Weights of a small transformer language model.
Architecture: RMSNorm before each block, embeddings untied during training, local attention windows, paired heads, gated attention, exclusive self-attention, value embeddings, an embedding shortcut, learned residual scales, skips across layers, capped logits.
Each number is 500 + 25 x the weight over its row's rms, rounded and kept within 0 to 999. Layers, rows and columns count from 0. Numbers have three digits each. The size before them is the row's rms in percent of the matrix's.

# layer 8 MLP down (transposed), 640x160, rms 0.179, rows 408-519, columns 120-159
108:494509465495513492504506506535489549496503440474492495502478491508511480506515520472533493526456496501475478474499489498
104:472496515532499517527538470492490519522489525495471500485466537512540516471450489501517449458495432488489507519527452466
098:539477479508507504497520517505548450520495537482485505521539498518531486509463499457483447498528469501515514464514493481
098:493518454548499492514508489519521487529488469489518535526474500496546494502484482517505478455504452448491481450533518520
094:529506451488501504503548535490497491504489494504475529453512437507503495465486474515491509507471475502524511438494547470
099:513491523476501447498508476491486518514475510569535494510506561502469530560532500489517537489479536473490474483522500475
104:453514489483554451489488505509499507501525478493503519526485561502506505525520543507475494525527498549490470498528449477
103:497556538483509547464496475504513554456519525529495493511519478498490483511486491485491539509488526484521495485498537450
093:509455485451504514560454469504493504517510492487516545524562471498508517526497513478484483490535496492472481466514489469
093:468500532516519511486459516508500504443519485502521485552503529491514549484497531539488491472517480513505507484507490506
093:476515444560495538495520459493455530495479510521500513520512466515531494518499476473445486448494453477470496528532502535
094:492454521493477486534484547525499536495460503508470480521520501518497523521501503490491514516485514459515465503516452513
093:508526524501490497492523468476535478488526474504505521479506509492515490521523539522508488498540498513523497554542472464
104:481467538519501501448507493513453435467474488488503513499550499495432461521495484519507510485505457516501459504483458467
105:464498497493498539519494502501518535507447496533497501487505479525497512497478504507494493457459500499480483491465535528
099:441467515454458480501524523486480500512497489491524482500517546479490446534527441486483472497474457534483477454460516499
094:535486520517498512532510520550509482518496448489526486482487485498488483502491499492551543477474492534525507492478521508
099:486521520495500525494470502487493543550505509545508531499522552460496518515518494532502527527493499513537481543471475508
089:508506506513504492531513469489479526481516482466497487511495503531465496525521491482459480474498504457488461485463524510
100:461499448520534525539497537494522500537501516467478504522520524483538469521527483453494492469505487523476490463440501479
097:508495497499487496537478469511472459569510485513477495474494536494539447547488476541500476537528456500511501552486495504
101:503469512532488532550515474539501541537488483460543481504475444511540534478520480472476508505569463478476473479523485466
102:510496500497513492538465509461452510544487491484497499471494501482493507537527505512513506526521497521514486519500542465
101:492510475537509469524499479481510513470481509528526558471513470484533465528495539510479466464455519530544515541533514504
102:520517481518498555529460487473495499520492535564528474485506468467455517495470511517520522546460488519555458531504490498
104:514515503558513508468495497496490551528525508477469509466514515498513529468530468479502449473509535473509518519491562532
096:509476448524517493515517517525514481480482513469482489494487519455534467518504485496511548511493483532514502544492435500
114:520454503508500492481537489540518512540504495447531451472533493509489488497482535491536496559512499509471470482508475516
091:502459519494475507499511514492476520510507525475502473509498454509487510461514452459530530503475510511508523497465538508
099:516463523532511447464508485527523503527483498514480507551461494510461496488498521499531508522549476514531491513483512477
094:519510498498540524501471499525490519513472465514506442508553538485449475466520469498480468526484520502481504479496516538
093:497455490514531490506435452512529488508524493515503550485497466528527505501532492489510507500491488498527475496520508475
097:510499522542465525522526474527524473479457463514504480477521476477510538476476491528519489449490518483488499543471492516
095:527507529539503506501504459478472507528506517521518502497528558489471506504520528519501486454473481460494567527550486493
090:477545528512499511474479522472516488470457498494521507482478475468509480534515525560510480513514497523519524515487508515
098:497523506472507448481466491519471513453480464541499516498473480559524486448495515485483537461511480481526486438503523531
098:468498498514488468500510523448523484503472493504476557477499463514479483505505545495514512465477525525466527472504528493
102:509504483453513506517465508518540495512516456455579499472457528494489511507523549481494567499528519490522527499494479482
100:503545488512464549473499502488487491523489487515459541466507517518481512516512492512528480510525513479514549484497496504
101:505498500468500500480495501467432526486485508518522501490479461435501442516489487511536521486442476504477522543497475506
100:496485500491502473513505495516526468492498527525504473508470511410468517510499486503488481519537514491484511469495519478
103:490531509468491518547488452521514475492512476499503462540552468454454529520514506548484478492478485498519512509512464520
097:500480504480470498477499501506484499530479549478486474538525486529546502474479481495453457501508533508470575507488539504
104:559502481489477494454448525503478554496478479496454497512499496492492470522485483512541508532482488469499483463517471490
100:530496501489511509450505487474473454535528519515476555491496435493465530499478535516557535542469530516488480527476498476
105:499512472481455521513511492451508490491548476499511506518500448481506533516486495458530522501459490501451522512517456471
100:530466500497511526457479525489486537520499512514482493529489489514510456471516463510460511514494481493569496527485517515
111:549461529538442476500508496510513505480509470531480478481480479505432522495497499493521488481462458498492476464499483482
103:496485462485504482507470469523488500557466530509462529512503498542471461479500463484525544515525514513492519507488491456
101:520491503483526494504518487517504525507489516526497520471520471458494475520501527510538524540497507500476503516494483514
100:499504476524491521504470533471456499512464439505496494532472530466501442521514431535504541492516562476506492461478487447
096:503496484484490452496502501500489460501462458483470513461495495479532537503498446521504503466487519471485518501528530552
095:528479518452504501458518474528565527534511484516494448507490494490512528499470543498486445513508518526456452491534486506
095:475479471459495499520521493510503482464524477429499498520486499473521479495493498522487479514462499556497519526516530493
116:490484471504490493508524505497491516519480500471503506472471476492515547503508517499536506532500476491491526540498481477
093:517502482468520452489474490488497501509497488496477527541484508521522514477485533524503524472535512493515509473510503513
099:499493496497494521540478457558509503483481498518511502497501504483508498491482516527461520511484554524507479479509504509
093:455505491468520456513508545444481505478521502531532519445497474477461486495481460520546498496454531493493486495509489518
094:470501504451468510480476532469518517459490523496518487501489495497493515447518537509494489479487516507483533496519528490
097:521504504491494535511504496494529524514492522498504491495468482459443492495512485546486478492475496529495516479541516493
097:547470513544511502501481504525472510464472528497458526495511512499518516522497503484483518522459491474479487505482509487
099:510514528521528499467513485457496499496488477523526493492548493487470468535477536521508470492468505519550523552501552477
099:472499459513527509494485465476490567470512464468511530564499473480516491467514482458495478514494484489486482500472494495
093:469494488521491526511470504484527499502497487518492452519515507458503509499490487466501462469522510487475525486503457507
091:509498473503535495522496479465472442548496504478493475517482468456477518518473472487522503508507497509472469509473534493
108:476477483487501479503487522464523502497500491507509529471485510518491525520489530506529513485500540515501491520513494570
107:483487516493456494497492516522508457471450497496484503493493501472437504524521552506516437484475496506480488532543474485
099:500528516495455489494473490536527518507466490469484522531484473521479475480481533452480534488471507497569513493516491459
094:529505491475497501490491470487508478471513511463505487506517493456517476507516470523526459521487476541520463487554486529
104:523533527539495522531462529489517530513528497479507498474503499514527477483503487480524504457530540514500495536447535492
102:516486545488505498475510513490490459507483528486491530488475464457464562519462486528473461510534469494500516454522501493
102:523542488477538503515505536442509535518489493504491555452463494493499502501548501500516533466507536472535481481545463478
101:507525483485528491484532498478509461482498497454498471503473481489452473497475550466501504438508518456488554532465540499
102:514506548501539504522468493499496465482460534525513519497494503472478518559507489478475501478477429439510470504487474493
094:485515530479525488550462492554505509479473512517503537489493485534524539509546520491501499505539506448470496463497486498
102:520493464492525539518479516525516490534496555529515507538510504494490518454524500471442550519498491487458463501510477485
104:491495513490542485472557498483489448487505538526505512559508482476502517473496457511513490496485510505473479515486500506
092:435527492491465523475471512462460476499514491526526489478487493484509513472480525508516457502515536472485490499512495509
101:495483485560470481495502565523465502485510530515506503470518502531547498475473498517507461476543475521504528523479514513
099:554498497459515492507486528510510464493523501496496507435513478498559495492486504503509532477476520494489523487538474512
090:485530528501511484484486517467526511527498510503469530475488512502478553507528542489507502486449488500496519509529525563
100:517458552494483491554528498518474467454463469523481442513451507497542525496509506497542499514497515505522459510444516495
105:459505451487528487511513516456476475465508466477504526515479491455486475545501492494544521484521512484511508525542476507
097:551535501522509474517501523520484489509535525494501479571494472528480527447563577560510517521505526480500446477507493488
084:518501475524513546494502504492554486534498505497516501471514482500498491515474480500507490486534463504499478488498465482
094:473496511442477483534430474453496495517521531477477489495486483485496512497497559531524486492484482503517506524510515498
098:497470503528497479446530500483486529482548521536515499503502515479446465498522489487492497513494501494508496508500520521
092:509499533511489466487497498493490507524489519501494506523486514533473475495485473519529486474529497492486463537494508525
098:491457495498525476483496447493457510555525501496492515475514510515561515495538490490506503542539494505519467491528502578
103:477556542547497535462521504487536497507460520501513473520468436515513507467512495490483527470456503536501506530503504448
091:506480461513524496538519499503479478499491476497529495512480500477527504509489512495526449507461488504483475491455530494
103:530494517473527491442512540543490470501491513507516527512526444518551481494508521530508513548485526504554484530486493525
105:541502492521505476518526488537501484469515530506514511472527509501504475499546539447466499489478497512501508511513504519
104:534514525516482512494486492490537492518504543507487491473508504466490524510459440540504479484529480508497498512502515490
100:534503508488506512500487478519483492524500489491452513528524535519518498477488481492508479476457450491512504489464492488
090:528521512509506461477453499516493474496496483495476470502540561523484491515479484522494514486487492502475482548521469506
095:490466480469520554480513519446480499485463509473487537519515521485560511470480517507530502487482501502495505484499450468
101:534524492472489524525490451458512496485505517481544532578446523509521547532469509520539500523458484508505515495512473479
101:478496501493545551499462525498511466494515515488499493495514478531472523507512493489531507523518510500517508491483544493
099:504504504507537466533539468511519529478515534516493520505513479541540504510519490526490459521517459526488554419536479507
109:507515481506442504468493516529514504468563479511514516501496433541487476426542501462481480504485490513498482499458549511
107:518511459461523544486526497532499523464433519489499494535523521484485520480490511480505526527498499504580494519516513576
105:484482549479493499490489494487500475513448497528475516515517501472459498501503516521466458537504479517513461455514511470
102:496511481496494523467518504535528523488494460510462503536506511554488521512476508481492532503490502501451497491496524484
104:490472513529480498538499456490523484526495435520472505482508531523534489470462544512502487500509517469515474533473495500
104:508512493483593566493485468503507542495500500527539500526557505454476460475494465476537493514511511493521491515455510508
095:511489514521504480451497527476526506480505484483488527479447491482488489525531488505519463496478507515507528490490496437
103:517494501448550521443475481509518465486505471443521495544515503480479468486519480491532487510510534524440445520461525508
095:502493506480460489502439497506450518529462473519481465494495465490521546470478546541472497479478535474500486495499503528
103:484538489512447504494483518508525503487485491501418449482464546498516509481509526451485481463477515514472516465501474502
100:520479519475515520447550513533508498528501469477499545509495486516512504508522500473514538512514467493473514487505510487
096:519483563499497484498486482453487463505509496516474458462497522485481476477490449521544514538516508475509481486479480489
# layer 8 MLP gate, 640x160, rms 0.178, rows 409-519, columns 120-159
105:507481517498534466555509530523468487549493537483455488500496536503473497488521495530458495480494509488557514502504461477
105:473514570534495503490471517518502524504470460514502494532516480513444486536457439495484451479501510516508529514496461530
100:510542525499448538492426478507563511511513516468531487499564484508516502499534485487457497505534526468544525511461487440
102:479447499517465489468501466515528478491538473510508480518448503494503530542518483486515471502519518520468556486498495500
095:517468494490507476520471480528476524550511514472499513452567498496520501440511538487516489535531509508522480472503515494
102:493506514478495523522506508508504562490523493462479477530565495501505540506513464485477513547501488500469535565500484477
109:494490467508513509499514526520486507513498484464507492508491542533545528461482484520497527486523484501523533530489512499
102:519518501401484523528464499500482482506496490453497480476513462474536535512497511498505499500510480534491499483484546493
098:530474489468535529514494531539494464518519487498532498495500503514549487485490501506493482488489523482541487475506494496
099:489484518490524486486510509524514451503495499508510498520483507471492513490525536510536481528523527506522507534470514473
094:483525510504506517475484479498511516475489505491504483476533457506478480521496534509473522483500495487545487528522525464
100:469478464482488544561548514495517542504491523535523474507516462533486496447499493429507445517477513485497489499467497506
102:472504523511460440504486466446489503518528465482486513493496486512493481476484497466518484504526500469537497465504505524
098:506487501522518503476552525480498472478549539457469497519507522534490467522510526500502524518532472532528529535494489527
101:512464472471500489499513528497478554524479513458486534509508502510504547517489514520465489530488468469455495493482485493
098:464514538507532487504430515463534498539541482512478531448478480540497504502491489487482498511555522519507496464525498495
097:499459523474532492540516516539513513463545453550493487539518519496483464485503506508480475508537511488470480507538477476
089:510490499474543507475481506503501463498525455554498500505532500510493513503529517530490508505499437512494497518562503509
105:511483486465478511486472508556493463514483529547508511501475568490467525510526493488480503531482507498509500416501500492
098:486495486482491502545496495496507484472468501493522501532526475506488476449532505472484476493488543481496456459486514525
099:515512500502485487486486493503479502489476499488490521553475479515499483516486522507501459498500488475504520494491507506
100:461491536533489477472497495463521532542500546509496523496520506527472470503539465526543491487500514532531487488507502498
102:526487532499458487462519521466506478498460482451529522476528476533508522519517506478530555504497467524518537521475461559
098:499541505517501481499490535507472476486469483525494540522510455513457486495458486466539484534534532493546496528496533539
104:472510534535505515495500482497524515517478463502477521518485494488475571492547508488504509511474532473488501458486446524
096:505524493515482499495514496525504463508523535497520519457455491508535474487439522456492509438479509543511484462457502479
097:515454510553495504495539516494462527494534507487491501519465480503483505502442502485499447510519460493516485555476483492
099:558505499474486498482509503472505441545538526503481497470513515501512480461516509528493470480490506488473479485462502497
096:504485515506477522440493530501517508525535470477528500543541528546504508508502466482520515545531497470532506512497500534
096:490488519522541537494497503516499526484514454506513498477523527544497483489463502487456527527515510522498493487500463504
089:523478483540509513480478466507478524472514509556514498539514505536523478473499495486497514536494472474518475515525514479
095:480510498516502477492453509488482490473522465500507491477485478480508490469526519485472477473502469520497534531519482491
101:498486507522569467447525497516514499489502503477530541508528512468464509509485487525459535475458515482513514483504477467
095:509500519535559509472453504522477473531507535510506492519502491497501524541471473502538537525518501495499497503544497512
101:480484514459509482487457494517467485529512479478484465487487463503485479479493446486438514520520538538487523481517486490
102:519501470483494541484542460501481518499505484452526520508480521448477530516505445507500518528496513468549523539505506480
102:478517528497520503497517509504504482521490534528521507442514487545513506524493468499493511524544488559494508493469475512
103:525500481513483485490526495523506523505528504486505492481500502508524552537507485467510486453490479494497457480517503491
101:504456517516484500464526527534498452475513471528509446532517539498556468523511508453468501523522498474507520495545504457
104:544510534490503498525478480502525500479468485540526485519526498519522476479540535533484478491505482480523520470451504493
105:501487553449501540459495526480512511461522496511511512522531536486505503474497488470517516492522557486575503514499483520
099:541533480533484559517504492486498529490496466475527468502473448476522473497529488474524513436513556497535512551488483509
101:515493481474534497477462497494518479478534489443486473539445503500491584472500475510495528531519493500489472512508495519
102:497463537461496484503529472504489472487502450508519513538540505495554490494516491491506507486514528427491474523515492456
108:487455512516548519533477507515530467503474502477514496456506447513495491539527469511491525452474561491442535502466482489
095:456483525497499509536498477503535508483518499492521529540492504492503487532485489536472486479495536468449503508457527520
106:476496523516504525458540554472466497502493471530502491491467477484536497459519495493491502501457541526469532516496441481
099:491520501515513497498534529518481521476512546482511494543501489507454514485531484504511555522467520511513552558527487501
106:534527524499493476497466490520514486467495536500497521520489458499498563511493519476507494458464502513505500483426519510
100:525472516480469501454492513527534517511518554491517498495540501533497538450497505455506543499515491481512452497500521489
103:468518518511547484554449512515499518539499486468522478507540505502559510510492530526464469536537465480501495492485494519
099:477474489482463489519489422486494479518504535479501524538489476532486492536507494511503461477507492526475510446485515489
101:476535515516490516474477488491488529508482506465508491508498478489473490450499517492559523510531462445500458453549462500
110:533495501523481496502508493468519511514476517509492570458521486481512482498495481508508536482512469483496513531493480500
101:513489481546502491444478487511473525462496504467468442521497440501470529470497469503484508487505533477506537515479455498
099:493488544475489516492449487476523501484522465527486496496534486533499510479566485433548476505484483501464493496526475490
092:467506510481488522561499497468516508520460545511513529480530467491505484466492481515490483507453475522495498493525495506
094:486503492496460482455539451523488432524487476468498471502526486452483459504509461495490506517501494485511537512491523515
098:499493528496518525512454457489495505520535484493498487518466511495490496499487492504482482474486488502496493463553501491
095:494493480511476540500445501529496425528495525474516461493494476489472498498512492517461481502511451429520458546489515472
097:516474506477477497491539446488484537499462513541470469484494504465548510516470478510490558488501557455513507444481494510
101:521531499486548496519519507506465501553510492558523443441499485506479522504510495472513517516519524488539493484459479496
099:503496493526501507447459489495552452556503467514530494526495510543511536517483513482528519541553460491481510495484461504
098:498539475539502469503500539458446492496530504507503535440541494498508542532510500488506490492510529505492534529541513463
112:504526560482509452480491457493511465501536485451512544447448517537523517497510524529533492465481471453529498509479464525
099:517458487551518513486493512493499439483469476512478503480495517499508488527492486492527524451498502461503476548546492542
097:486504480516498461509488469480493486499501445490487507488480496492465465540534494515495545508530521484513479500493489508
096:519500470506535500500483515474490505517482502524488518479509519541509484473491477499477519548482464478448506483491527538
100:480495506465492497512506499493462542474470525506495509448535475493517530518537538521466509472508526491495522525508478483
104:467516521502487513482526480547535518501531473506532476492530518518507492468461538528525477472498552516466502471488551514
107:485495517548537447557469485476507477498505490510448466502490492502508538524473462502478531521459480481506514511473477518
099:477522526534478445536540541510522485539497491490488502478514509545515485532540529498484524480504487497462496528507466556
097:493499536514505488507475484544455459500501460502526495440502486506469554534506523474504494500481514446494536499487476503
094:494511479478486481532482498474505494530481475558496461496504536520514491462487473513516471474485522438466501485500455484
093:476483475503450520494492494485507524542505515529520510520487538510486491472503531490507474462503491528521453522508519534
101:510497553500501512556480491504515494540487496524453483521501492515493482469539511504459521498482509516465519540499492463
096:494480493510470488535498483522518500519479558513483500471495492528495513462511484509503446507458511511494526513521490538
088:495535506489514475540466490530508536518549520523482472511540467522501475514485513481509525481526528506507526478478498501
101:481487493491505467492521460497505506510563535466500518487524506532517513507486556527503532467566533515476512521473505510
093:507474527516476538508497538504526454512488555471497516450460499453472482494516546467513483465506501512525523529528499504
100:487516511529506463502523476524504510516499572540472482511514444534540458505525499521476481512462540492464537491497473559
107:506508503496455458490497541483516489475514459504499477492501506518502490525514450498447461469464487495506515520471499546
106:496497547492508533457502500562480477516483480481481462467484499500460506499499469517521479532537508525470574491521521433
067:517520511483543478474522506532477510490476513518508497512470514536512500526534507511504512521478533482538523498470473451
090:502507493475520494469548515505532490485471508507536448526458505527482476481475511461517505513522488503474540500483546499
094:453453472541549516490467548530496507537471486532538514468493515478511490481500522472492495523478510472499519500443500538
095:521516472504541513476499499529481491503518476495489460530516497422520449498502520492507550529495522502489490475469492545
101:478509509542472516538439519485464502437555496534496523493504498529512539488459493468523507511488489460545477513516489524
093:473496481518504499471489485499487496571497546505572552491491526520501485469496515519507520492478516528518520494504510452
091:502495464464506524513481523483515494498464531493496499478511498482506510468473486487520541510505537463493514526446524496
100:463541519512471511470506499498461486469477505541523556513486485477520502450517474506507511486516457472508460456466501525
098:538536510509493501484494496495541486471557492524518489491503445547510478531510475496491481487515523508474519506509478464
103:467504510470489547499474562504525525503519512502482489471513494467524497499499448507485518476507466508465493521471505527
103:522502507506492509524530506524530483493494511521515488457546547478525508488472508489500489531526472525494501465481539517
094:495483494492458532512471463544497539449576461501478502531475519474511514498474509508516474456493500496483485550498531546
097:500475502521446530520518482539536483517528539508503475502505503495482515523503470467501512520514502485479528558530544496
101:507496508508472494476527467500501499523538483505511463522517494514481485476517500470503543494484491493492543466526484547
107:508518546488505475506518471514505501499480531527516528446506530533465497520497523498491541460565528459463499470484505503
103:501510526474472522497476549500492539482532483520507469504487493500538498496518518511485489481475542506516479508543483467
101:496500479486527499457515525462526479497481536498477482470494504491496505530509526499503488529512510526524481489508520538
107:473456495505457508510465499536502498520510526500521530525499465544524474492464483470484483481472490583443518511529543497
103:482526559484500491527461527463518479505504512522464505488526494468502480476507492480509490513482511486487536469508484526
098:482506505495535521494477506492493478478484519540479516483460548522541499491501490487524511536430509476559506480455508542
104:524528492511504504488538486497497429520476534478467504479514506451521480472492517525485516527544468497499476536475511482
101:452497499468434565488534501529477523471476510497496493502512473507520480546506480468472504445519526450531470535509547492
101:502511536529519483580546514517518516535486522508500439514509490537487477467459491472531527541531478451502517480485514524
100:487517541488523491506478515483503522456481494510528472528544513508518499527518500495447447464495498478476526512495451475
103:495490543486485526459517506503499492500520468462526517540537490556478501513543521466509487522469511497494517503488471470
102:508509451501498485470498490530485532533495499500489542477497527503516514497483516482503509478496515505525492522508443451
102:487495514522526522534515485465497520536488516466510504534505532509451536518449510531489494521481504481521472494471499519
091:448537511456544495497490475549524534491538493506507488561491534498468498527461509499466481467491468505466547495535465509
# layer 8 MLP up, 640x160, rms 0.189, rows 409-519, columns 120-159
103:466546444510539462452508481490481491441494498464517540517492483513527482479498534472538516488511508501498496506511507499
097:471550535492490489520535531543501480511540507545497446496473501511528477491519518478510534524488504509458486532560498478
104:476506485517519504550497475488513533518531502452483479478543506531484494546456513540499513465466505489447509510522487509
098:533474523520506515497470513502499521505457491500540469528536478501501513503478508482439502485531492529441509536505476530
099:489514495506494545463504509493498503516462475527486501533445541545527490486502494483453511502503514531470510472469466500
102:500494528538492491514560470505499475493533521499527517493518501516517486518504491439503492516546504550482509478521478508
106:477532475519505513509534488511475456501448458518494482486528485521490497501511516502529481548503469478512451512481489518
098:521495484485522492548487499492468512508493494521508485486511531504483506498476470533530489459474520464516483477500493493
095:515488485462477533500490494489490490479525531544500512557494505476529522506510494577475504519486558481485468476483452497
097:477480533458494459495499487471482471475487485544499523510505563464502547454524477520538487521492535526508468501483481527
093:470471581485446489486544489474491491552466526530494543510506497460524476431500510466480507497470461515506519527538515475
102:475457507488514529581484463486444532496492545539505485489509481521469476494529491463460515494474526524481482532506553521
106:468519508513459490479515503486510531506473481498535546489462469503525443485532502477515522481505517530523516484524532465
111:507523471496497467444533485504501498488520528484471502532436507489476543511497474507510511506509526517475556468492489499
099:503472484470516523511476539492463479516505479484508545509484510509517498494537481536517484501482515452511507480549522485
095:491493481461496456522513494545512517519472525470493496509510477507493491496500460470448546486480416538489483502475474491
093:503479478475552509474482501492501503546491508511443500474497518498495501478492546523539527481447498464532499453482525462
091:508484485470512496478492500464475489505468522518513543484465518480502502521461529514486483481451465494510478489569463526
099:507445522505504473508455508502491505472482526494486497530524532462519473467495529503498560497478523486536476469501521512
095:510496487471563533481498532518499533455479553484558527509534479468492509492543479452519524454490545500500474452537516513
104:578502516498435507488510502493464472509461498471503536541490490538499519508539487461494479536488491487522534473516468464
106:430481490498513472530516515479535526485531577492535459503474430551509478510495477473473499474464471503461480494511507518
100:488493516504493527556506511498487495504513526493460443515475504520466539441465495521463489472488463455533502490467477467
101:498500542503510501568557510524504527535500513494502502487512506536531493502500508464526484489515499521509497503528483525
103:496509481473553512543423501497488532522510494514512499456468463507504479488526506462519505498524507552505497477456480459
095:539548510513504484517520476507523509510498523487466485475497505490498515536500513486481492498530496493476465506516496535
126:498510483531495510447531529488492496455508509456523468503498497504487492481483508475536503562485468493548494524498476500
094:434495502502488509538470470523482485470471505542479517505536503511518500539523497474461516475512476523538473527525498476
102:514515501564469498519467482513489520477514462472507528480518511492513516463469508515469478486447497498479535523501474490
097:494526495482557490493466513497488486481526530491530527454522495484550523522521563504443470488515515531516501474518505491
094:502492488515446519460514469483487488451488518491465506523527490498497497503545531532498476545514490472487466523550508425
092:477517480440546496472459512492467501525506544518490541530529541470504517520505515504467517503509509497438524487566486492
101:488503495525484502519461454453479505498508553485483446534493531519525457503510503500485464543490487470523479480488547550
089:508496524503531536530482508453461515510517547467475484455474519534558517492524546510441454488531507527486551507515483513
099:490497547484462509489492441501472508511521487508496487487471470482468545485523495457539517493486501509515515474510500501
099:486490485522512504499549462506562513518507495479482527511470515514491515467514488533489478514507492541467557443514481544
100:472454522498555513524484496465499486488531486484514480450485463516524543516523462500449536496542495537494483490517484490
099:495497541485496500493487520457501504517491483484486514415483517574462571499490490489466506489418506484525498492514539485
107:488532512492490512488465483435546509522505528512470495467501479510485511474482510504527476485468494531556505497456502519
096:512507519458509530460524484502476522514521488515518474510475492476473512498517503477472479518476474506486518505531457566
105:486483506481469468528491505519505509491528517490542572523480488491495530525542533464487566517523527486530531510515500491
101:509529478490528497457508463484522488472503509519526498525513540493482477498555516483487505509514518451529529499468486474
097:526522462509488497491528475507493488501507507514518486523479480510494547506485491446546500487480461496480526490507515498
103:503567512523466451487461507461477520512497508481517470506462505518473482492489495512494521549480490502508547486444521507
104:483474523472496526510509529563495517517501507505477530498515500461498486555514503482505532471441492487542528473523497489
103:528485524474510501492514523487478520453544445491481487501509506517486504541510497525494498483475515515488487546526506543
106:483549517531514531510463495514520489490478476422482498530479485498516517510490498498513477521468516474469528526492486476
099:524522496485485507483502473472493473500548492476500515539462482468510474499483489491492519527525499484565445497457475469
097:502503496512440509510504521465527560481500483487535463526475503505461490495457502516505465511512498468491512496468534519
103:456482510523523495515483485519517505515476520472448541485435441528517534523510485528505496515486545519478556508486471510
099:495493489497507486512520513485508497483478508501508480502481473443523538526507497441496512565532503466480503459500500501
095:491453466495498463503496502528526498537506510452477532519477516458467526551516513473477513481484489534510516510495500497
093:525477476483464502513471510517516537542507534515489492472457514482493530486507493449453455464510512494521519512465498528
115:520555505493513464513468511484513538548492449513517489501519525477505530460533496495460507497483503489494496513468473453
092:505524462491493518488514506501510515463483494526466508500532445503496541509469472504536453511474534473493517465485529532
101:488521469503506497495478482490532469492483516511486520465513456509526517527514540491505492498486476560485476484477490505
094:507470489532541474448516503517478513479508456463499468551496462523526500532517521475470491485533506523516515470515528502
096:491495537494517474546468550451540551496493540543517502510450516530503494489508536521521515459521526507470475517554522513
096:535458524452476516524462523485502508489510478478494486526532507490500444476487535544487524505530459520506483483512481500
097:497507477488504503485581511487504576490521444492540532556516463508499496526512495485483460481492474506486547496540516492
100:541498472506498484468542491502509488531509513492505519494486516499479449537486519517509523492506572442517449531482485530
098:535500510477444489480494504512491472476509513531489502462507473518454483511510543538462467481477536500490540497468502474
096:520536499499493495531505518490517521468491496534499530472500486540514492484524491488484512531552465510506483492499494510
093:519495512496547490551500511506475470514484496532458511528452514489506519533510520507495535488478457511512493481494475483
106:512548519503500471515488447485506554478481514509510518535471549554479516456547473518494504461491487462512473516500465483
101:544535493538533471548488508482511463479506447508507527542495503503524506527477488469499527495534503471521504481520520505
095:495494484476506547503482441513490549527456478488488485462494500516515516531484488504483534505502465528443500474486507504
095:540482461502495518501502515500470498479478548453500533533514523520493485475516501482474504505493514501521483496528501507
101:470494505483465512540452502480510524496548453523524503523456525488529493497512441477505501474547481528491406535515471515
105:472507518487486547505480505521488501467464487507512540547496495467485520496470478473475532495451502499517529503523503476
100:490473523507518519530481477504512489519517488506551535445542514516475523510521522508478484488485499530480505485509532507
102:529489465477514546493485480474515502511502536517472533502486540506481500516542466477531449550495456487528492491522493518
100:480508473462509507507479497530494508477492486503515464470554503501518524494524504476523496496515505484457501461540383489
099:489505491547502466512534522448485497536481455487502517516509494475492487521497477489520479526457506523469516510515490520
104:507487523511500470464452470536439493474475490502518471533513521467512481484478491526510510491460487514481516527493486506
105:494425516526467486497518491502505511464545485451477492491482545529498510486504491487486498516485472488499527533508527547
093:530494485519502520508499510519533545482498521493488501474464536498564512506532458441509558505551490477519531506447516547
098:458509505548504511520535519478507507493515450466537479478467506496493464504468472475522496533492497482453468501537488531
098:452538521505504488500436498491464530493494507519519534472476482516461492483528552558518520519525501527488516536498552501
095:486479508512480522495532546471494426481499513509477442519492510475535485536492479484516490520528500465521483479512507506
096:535471504502500475546460496508502498499558466494515502500501507499470484508484523478496463459534559474513497524485517480
103:510500470498476473502511473464546508482479455489507502480470462527512523515497498482503438479488473486476514541522503536
100:497537489537449467465533527490454508506476472499494507482450512473484506500512480459478518506534461489493506481529517496
064:488472473490464492548501512471489471495514518470537516530495496497472508449521462530488512509506526476508465482460510507
096:491468500496530468481508527503521497473453462514514482537523491471525494485516462467457527523499456486494477520514497481
102:509504549488511506486496483467520487466540515467476514503501530555505500510484475498485495489511460507481499514526504506
098:478482535530486476539515499522557490484518520506490500478494495495517549528512510483515471474506527494498499495551519502
100:507499512521458479520474534525557541468520495568477512466470488494485489481530570479528449463519484495534488487438512519
098:467524525513493494475498519530490501552500518513511497493496421486508476470504472518540481480484488517509508492468511526
091:492519529503496501498481515501499517541473522509509506543498515546513475476515529498516483508517557520451494483481563493
107:478516472503506512497528532488520497524507470524538450485520493512502470498523467493512537515540500495474479513485508518
102:462515518518511509464466484520461500524508478496487499440503562497513471510495533496479526517512454494489505545517516533
106:521496487511525485498505506494529497501503467479523488473465500500503467494493519491488482499564486481514469471439488545
102:489530472468510505499497528497512527527534560492473498533458486488466515484532506458500482564477525446500532520469494486
094:481479490495496528494492462447501535522465510477501498520488457510503501488505483493535525549493525515486521501523522487
094:483491507497460480497488451493488472500534499516528526504493484498452488519486455488495487501501497526527498525474536466
100:511502470514506511484500522530515450470503483500501497520533468501506525484471480483522463522501489552526492529511551493
104:443504499507471547470441489490499497505520490455505509553496512502493527511522463506528518550514446535489483447454499514
102:509520479479484512506483492522492462528503487511474501469482495502487493471515533507484493510536522490513531558482476451
107:521496565488491503513485517484474528484510550458519481484478478499510490512491509488484522517486543504518485566459486537
102:465488517487516513520446464513507470525523482501484486548521504471490508543508580517496484473485514511502481489490472495
110:519486513530555524472498501507512490495508514488484503502533479491491480516502550521538482468523509512491488525521496503
100:444489479511493482483476484484485481533507554508493521511493510463557498501507491507481441532445518525504526509522487491
106:524477510490483513527500496470477483516510477510511524543489511490507505534487543541475550508536456528482497486438505515
104:479476483489501471498490479481486492509527451511527516475497504509507539506488507509563427575487460510518510511453471484
089:511517471469473499528491502485482507542467514441467482504502528489436542520528471526493490498499491496510522528481492481
101:487558549528523481508498531525541489504529486522521520508505533546473499513465511466479536532501514499583528524459494488
100:477477458489466494492500490463484503495471508536496520495499461480494523468540507528480496513528508542501492513532487444
095:494524511481501510455517505495525508506491498498512435490496463453458486441487521484525496482498522462502473507490514534
098:496522469483531501531475478493507533506495549529527481492530510529484515471478474507506440498475502520483507451544476519
094:499527508439560527499448470511491488490500542525529484524502487475527523501482489502472511467522495492486520498492511476